Each number is 128 + 32 x the weight over its row's rms, rounded and kept within 0 to 255. Layers, rows and columns count from 0. Numbers have three digits each. The size before them is the row's rms in percent of the matrix's.

# layer 6 attention value, 128x64, rms 0.0572, rows 43-63, columns 0-63
086:113129111119170130167139113137172117110166191129112120131126104092118109116107136216142046098161124136169194120083167152149147105129145156118142138166148150170124093116082149052088168098107174
096:074122137121075107070154103168164201128169103152087070103118128160163134082149159152129114131173150057134133124152093109103106214117144131144131124122111142086067153153145128144109112163088156
095:108134174168093122123147199140078145115128129119162088121110077117093069171135125095152121090132071137115094096116074103070085124091061118118168138144087123140108119090062081137099095114101127
094:137096154073122112120067153092126117147134104226162105112143152152144104142155121134157084195148107103136122098190131143110144080139084091120169128124073118115064156114110101137148113193173104
105:143132120153140122186107131102146130179085158154134042122080133114133091152120104089167115176168112075071104095086147137112172151099132160164191190147173122130096162095137146152133128137183135
089:137113156133081155117140134100096137147159177158132142112120147167125089151144127132250050141163138120132133132097082137140107069113154112092102057133131133095090109075115108174116132105115181
092:149138135150144166125120189179162096118102155137122123155147144129158141084161104126099140088083195204141151134191142152086113113136108137152112075081116152165133094149139129079068094072129072
089:094056089166115124161101090123160122129097048125154106140173092133176156126065123168143150120131133063076147103122129110086132109164148142100146186136133149137126162074158127142133073160089175
098:133069098152154116111148152065127156117165093122128125184134142106067193053078136151119098130117138168107158133113136121070092159170143121157153141164161100103115124101127155087090130191162183
093:085164083144104142082087108190135108139158136110126129088108115127072202137118161125158140130153142141103176153044151060163115122122108135146133127097147142149123102078114144145229152129152129
084:161140156124120124149112173111076183124083099109118153123089136109169082096063119149163108159096081155122099114131111184155089055158112101072140180104064155117135099122093124137079121134084153
111:120119105108137164161073128143176054120128110104193092098198031117144121155170116131124149112099121097115179169129177108115148151110147145155060139124125111157107170108173150088132142148141139
086:117150157082128134124145132117155173151115128087154143142149077182143123122127059150077103086129178166081150169133095096110085162157052117154056104174139132092135100150188159141154138136093117
095:075129098163131173145171125161107142110171150119158158106112073154132147162080098178150098133072127137152124157120132124147105165109050120153131210106084167109139108142103191131149156144075078
090:132150158119094145155095060094189118135129159154160138141120124140136136069097147162125157182170141144155125104096163089093097109111172069166128141100162129115166082124094105207145135128152209
095:123202133106150131123111043100160154179161130103150124107101147149145121190169136160160104173158113188132132124137126139135090115182125119173125064128150178102130188142145104125116084065121170
099:131137078081134158132145121174159170124124107063116156177120153141102148144104199166122178059133125172137102172117178164121124146165118106164161112136108063145153143135115150158063154136167075
104:156120128081077139178099139100198157089156092092147164149137089117090122098086174050145087136089181110172136190111069149121138111125100112143103123090094087181100132113117116104145121144128137
091:127149144116149192110153146080176147161172123140211086101125094113088083149113138123108086112142091108176142136119103048085169192155105124152133131156089157114102118136098097187120162155108144
096:122097104200104108125051106177107123137133123159153096131135103101122086150134113073139157094137168160139148105143175137138100213072105091199142128109169139175146148097133127059138137106144144
102:122096063148097124075109129145179125166092164131108096119119087061128124139106100123133061124142126079124138114132210162165106157197175088149097138145200104109148106128117152093132166135108112
# layer 6 attention output (transposed), 128x64, rms 0.0912, rows 43-63, columns 0-63
085:140163238098117095112085102099125118090184149112175125169136117148060167135168118084101147165102148127068143144132119075123158141150118127116170165136148103079124109107100137175117117160126179
101:076120134140124160117047154131152088155101207128135171062036133136096122107127118137189138106134105112118125130116167089091092088150079107136094097158087141155137107121148160122130077110118091
095:141182127156130141144159060148111107124119168211110107091144140145148117142124117162152116085168144136109151123184119138142169096095131155090089127122145136097197084154179174112202071087105120
102:147074096146178135170129134115126155103110131063151153137126179149133112077102105058131133160152082124137142114132118108121054122081092133131081113111106148089160152074204120085179154129128076
110:120146111097171149165185097117090104107162163123144124194189108142140152097089119155135166087157103133135104141151090115167155147116143171128149065140096133070078079155111128130197148067171131
089:114199130078122162136132113130117092102082163183142112095129129104155157085123160142120146112208106144087174141150126072094070092134119129144125109150136174149157113184171100147170120211122132
095:109121138107092051073138074158158189163105130155119183065100142135110164211107106119124151133120114101139140107080146145079125134125185124156138165112163141146102207126129142161129131125102088
094:162098120059116118153147149087127088121169132146140113114132098151112135111068102107131145090110085124047118063148145126118079098089125146184083082095131122160093129064077142129070127113161165
097:142145158121125125155090110122127133133125142155145147164124121186201142172124156148167087223113079076100107154128170184172122069107136133124108152137094136106120136121153094175101109134169208
103:115145160127159123121129121099146141091137127179132151174152120174122136054109141189123104115081171120074081177132125120079145107106082115118108125044163158133066107130153077172066111121128153
093:202107116144098119137112142121143106100164085121105118072166170118136152191151181058135183128160195129124144106109151125151133115110230161117102143148124135153191124112186135112128123140118126
102:111140107177135090137164108123150166145108132117159095150114160176045130140093077125138139108080128137119092097162086186107107127124050103148152102127138169151144122128069168118121086160150212
084:155159144172109125086098110171145128166096163170127155073091146124169135125124051191157175153107153069132094163142138157134100097105153130088128084139126123152135174174093125111088154099057151
092:141135147111152130081174125093078104135181126142127141125103121201104124158132121149069154167094206111129146157129064093089175115121152085131085118144203158151149111117110164144095114123128198
103:128143135086119122156163130132184118130185117155153178142112139165139183085151111130111143143142119166128145156101143058116145093170090157153131141095158195061162137128161071115071172147075176
084:147157199114140144122092147160113097182095102151111140098099090165119145061118119112194093130198159119106169124157125105105115143165132111123119103095116084101133046175070089117135179150123137
089:094109110110064056141104148121122134067083125201117129091116127131183107097177130107130105164095169118113122131127073148097113088124100084110177158106151157123134097077151128135084140058090097
100:072102124171068164099156137109148095185152130131093141163128146141142131143099084125064096145103112127139124095167132129122084091123134072145169133155161141047194120072144129126107092170190127
088:106164111142100121122187071187115098159174167141099178145069165157118130110136141108126112170171118113107125172180142114118153152098085150136140142102132092151226079116162102099149082134125168
093:208160134115160117148154055140137143152121112147185114156145095142100147092133105164077088090093126093147127127106086155105143152160145103064086144129097178056109163112110158158143154113187142
094:186196131088128138115070104115157087116155066065206137142139113126097108089162111116128119149084143090120113126134106118165140106189104129074166117143127111208082151102135127162117162121150127
# layer 6 attention query, 128x64, rms 0.0806, rows 64-92, columns 0-63
056:124104110103102059136082122151168106174146099187108120123153205087139081131145145156161179125149110177082101086150175178070135130103130096112101077147107119133169165167152163153113127159133118
057:125087107155124097140061137118140162108142124157132112117167121096125152162110141124177128180154126121124121146187073177046100156108144162121127095069046123112172090180119157193143106121126116
065:157132117171104127175140106138104122153163113109100112110122152129148155145137125085106097071102057095150063177093125117187142154133128158170132119156114156054138130130167112133090055207111165
073:102120164132109166180152086078176080155152072127109151097069147119107128148074115088073136100150116099132085131104151071125141084144139156135162085205154198119148140124150154135122086105122145
086:134174118150159152144200178072144098059139051203093159126111122170113159126096141149109120122091142107094136131056129085126091103132154153115142098149129157166137111142179170109110134092124107
072:123092118085099127094147138150120142085093112132154119165107082128145075114121143163136116168143136160063159087116122120062159134130135078073063095134093100134052100139139087125087169076148077
062:167163157154106137119127113066149120124128155132129168115129142183097165169114110210159084123145127120102030135125125147145107092185110110187162138107121156060087102157116145134143176109152164
092:114116156126090124164188102102205152140162117111152140141132149112105134107134152082112091208182098117091143118079099085100132064104160113152167129077103123153141169132121205146115138082154101
088:117156133163158115140132134144068119069186056136136110189156109119091147129097177188092113136082127126103116148138142175097132081043177120112095124138139161159153126115125201150110142151121141
109:107145104120197088114104144115099085110115138162104114139142087137164141179108166190138103124089138095126104163120147135149148145190144141102115095200095073115028067120134120129143147176139128
118:120106198164133090184134142116133144118199075127153112159181086099101175110142108124115148138133100106101154071115133119137123097145097143136170132134128132150169147130118248141112069083124112
104:099139165123106139134211139122169080121088158174098122084112099164184108137134126135128124125084162146150122148049135091113157106138139132078157092188142106109078104113147160163055156098155095
096:179159125153102148173104130117122158140113082157128093099093152090095104179086123115153114144169082112093132024213157163159112151144147151102107081158090101117139130170139104097135112166111114
089:160148116142141107158136153176113074061077136187095126187180079179168106124124108123181121121095084107102158102139125124109127181083125110108097145124109120182160111191086100081104128117142114
100:160104146114045094153122118144154174102099077150166111101167174110092148116137177194123166103088114104162133126159198131087121149142077151156161123123156138131159051085130119140079128115123106
122:109093106116111075132086195143100148104109096101062165110161160104152069074160109059121144134131086153115155152089106132085096151082072126110151117077166112105132173118113160135116140167087104
107:174126112171140125123116139141145183127076184102121153084131131133190070119136114086165105147202132083152135084129075134129100118107073113087092169069075116105131174137141143168122122176129098
100:133145112110117154114111165147113082114178122165114138139170197133183175067133139132160157138193157160164152076122134121152098119160123110170089124153184176090124108128129074202113094143086147
095:130187065155137093075139130168165157138104140091135132135084107145113162167149098088126126116087155116121139106116099176189150176157134146187090197085122143123140118097129122105138101155219100
103:169141134131135097118074130110125092089122108123101165180156093173130175159017147174115127111144168101106128143168147127140130056122045158142095110144140091104142126148132097164155102137126175
115:136138131104136147124118093164166091178164085172070127141075149102143125096107179135063113124154071119137133170143157062102123114129184097166120090165102143101193083181162143117109106163134128
110:137103104149141138107181142113083122130175073105134155121059166133168101124104116118131123171149101150092080063146088055084162157158136134182145105171144127162120086119121081111157101076143176
113:131108093136150132145123106156090099105125168096149102132126141088177103109169076056171110107115076108125120110169082104090119148097117094135159086169090095120183149136101171064155060087126163
107:149104164081137133143081120114119165165119140158117082089104177144150128181143161117159094125109135092106092151169120166139131080062099111175150099092079097126198148148104145102171069151127193
114:137107055125178114087054191145125149155094143133146122104201140117105111109131105142090166161049072143070153157120095108146133150131089103139137101167103144123076166130146165100122129090127116
109:120091103093111127135133138144130146196154207082140101092093185140158123126127122078088100112090133084148133092085090144197127160128127133114158134128122083082089164074074194138148136144146106
100:131112122155109122087118101109128100185120120104155141182102172076122114100159157133125133090150157153160152137161144172140125149078149062061168093093135181067096088153104109151094095180092082
117:145078074147143102127095112128166141159136116089126160101085149122171098150114068101087112113133133166177146115120122100201097186195112122156110154080185160124168088105077132141178133163115147
119:119186122109101099126163119127159172129138139135087123118164164156037201197123157072109130148177155162124092104145084159125101118190116146125118071119161088113100129134147166159094136143113094
# layer 6 attention key, 128x64, rms 0.0806, rows 64-92, columns 0-63
060:122103146191109122175194082163134200150061102117172104128126077149087169117077128168088122163122144135125122117133174164097099171129152103092109129118082076127122119122162150180127089167124110
062:157153155091130125157125184104185110137120152120013113141174137167158129140165094183106163148051115128139096104138124171186100114161110162141136112123183095098138145119144103166091120122110118
096:146127122141093150144191120155098116136123136135163165105117165139142117130171104098133129135118093096137175178145203144129144133067118105150127102070085055167156055103187119191130093119157158
075:137105073150097115124114122141120179119117178072097151125163138116169164165142084091127131107173170130133177132108118140188105126113103100145090081128141109145144082064125092159084113082196199
093:148122212130173158067116161157190115174131131134129114124115103151151112124123117206148131119110134147161144082096059140159104067123163143121154173157169166161124168135149172092157148133129077
064:148100181164128143133092118104085060120106127115069164138140071099127108094153152172122148128097130091120201098090116144153124117159153129149102166157169136144162157118105164080098094205113066
090:156125197061129159116057134158111106111152129138168155196113109144113127147130132193116105137051160098090126098102100162130142074180153118072117148158155126159087162136115108166118167117117161
092:122112160090117113110135133119159093142153095172117120162152134094109114111148128182132179176063114090118160158112127104128170065130155148038120142113149105183076116141146146102086146213154093
105:129045108136152161118124090112089133179105156119112112140156167109103097136089159122133101138159060155147072158142153167178096129094101144176133143105083085161159108114171167148075168100181098
119:069137083179117119140137150095067185115085139126118125087118130164087153158084161104128128069128169114100110111135152154130098154109074121188145122133120148090181080110103085138187071109141173
118:158100162078114101144083097129122100134148040120105122209146046147165121143158163141127184178124086122155150074139135125169142112203151114137140139132128108123160131146121181109104162130143158
105:141101097130136111159098140088127104120119183134169098080143162147123146160075123067147175157126154135139081145156123105143061170118094170140193112146152152087139131106104115154158119109100237
092:154154123140103112164109123137160181161100132120084154118162049116142104174079124122125118120152113159103167110134105158133087057200178186113119070189094096118126137164149092095122132164106107
092:091176110122109137109168142123166164089146131131173062107112137148142143103131150100204163132140150125107141127055147094169148132137132146130091067111088132210111131205125095157144061124114133
096:169140163139122084114099094155169134077139158111127109054188116120090093180155135134130107100115076086170105148136117210098117171131084147149121131179145132175123080077118082174114139115140130
112:073128099094160113072091117117141139112119134130081098077133170074164047117167145087139199181101090106107178155140096150134128115109100185115144130083089182148109126153107125106109130148092112
106:139097099100107163108098168142187121158152134095051115096134083114155129104164124124116111207188181082134127144138066132156133106156145150108104106115088108109103200162144168104128177137100100
094:135128113071106113076167171149185124115134056159085166091145137135179155114193155104121093164155125219141125124143142136161100120157129157136131139142137190113092106114142119200153104096104104
098:124123140121173068134148117098107156184100163054180158120183158194119127098124126075128129139143167078158141094168173137113174164162137096138092114099118133127163137165077168086130109127172157
104:087162148100080136098119166123116119103113095161122112105157102091119158131114170085138160100112159087126129084151112103164175041145090103161063130148136130097173155161150101137081103152105216
112:090139098179085151141169118120147107149132149170081146099149145123149122109125128162127114106098106124121102188131161076135154105113160081137183058132094195097170081131181073169184084145133140
106:157091117070146131214166168064136086146108112148094171093104153140130100185092108112087131081155100157126131142169171105074162149148115093179141150128148133154116099153129160152177144078108148
120:120138106110152131156159139146105147110132159100124155152124170108196145139182125065177115087129107137163136135141106113093128179128150148161206077121088084170146141164132153123189069067121187
115:147054117140099152098082089157092138130083105062101059085131148127135153137151126139117117093161119101116142167143139107103089120077124165178131076122063080134178138131109130124142073101118192
105:077104116113104101127091093090112155066100134155176187151156152125148064094170094151127147143122103104113148128098142172163185094132083142137166098113132148121105202072150186109157107102157155
093:113074109155132151121100077174127155161109151114123123085176170161155134077165091078057142120066133162135172134130090123120078157139114110158180134109146068074125153084080159097115099128136130
097:169113143141123101075126163187153164188139141112109129137143095078166105164160131168155119058142140196167147150112161163147106148102179098063193153152141191133108155120112124124103151136097114
116:108079110094128101102142100103124156174131119122121158091136071138136103128155122130122099131134158110106196141193061131164113173191118063146090154094148167111135067162098125052120167152110136
111:124099133098105129126163130121134148112175152148134124145210125108143134170106154143126149125167144158182110056083186124129090108124136141160119117079174100053147106118148215092096136162160076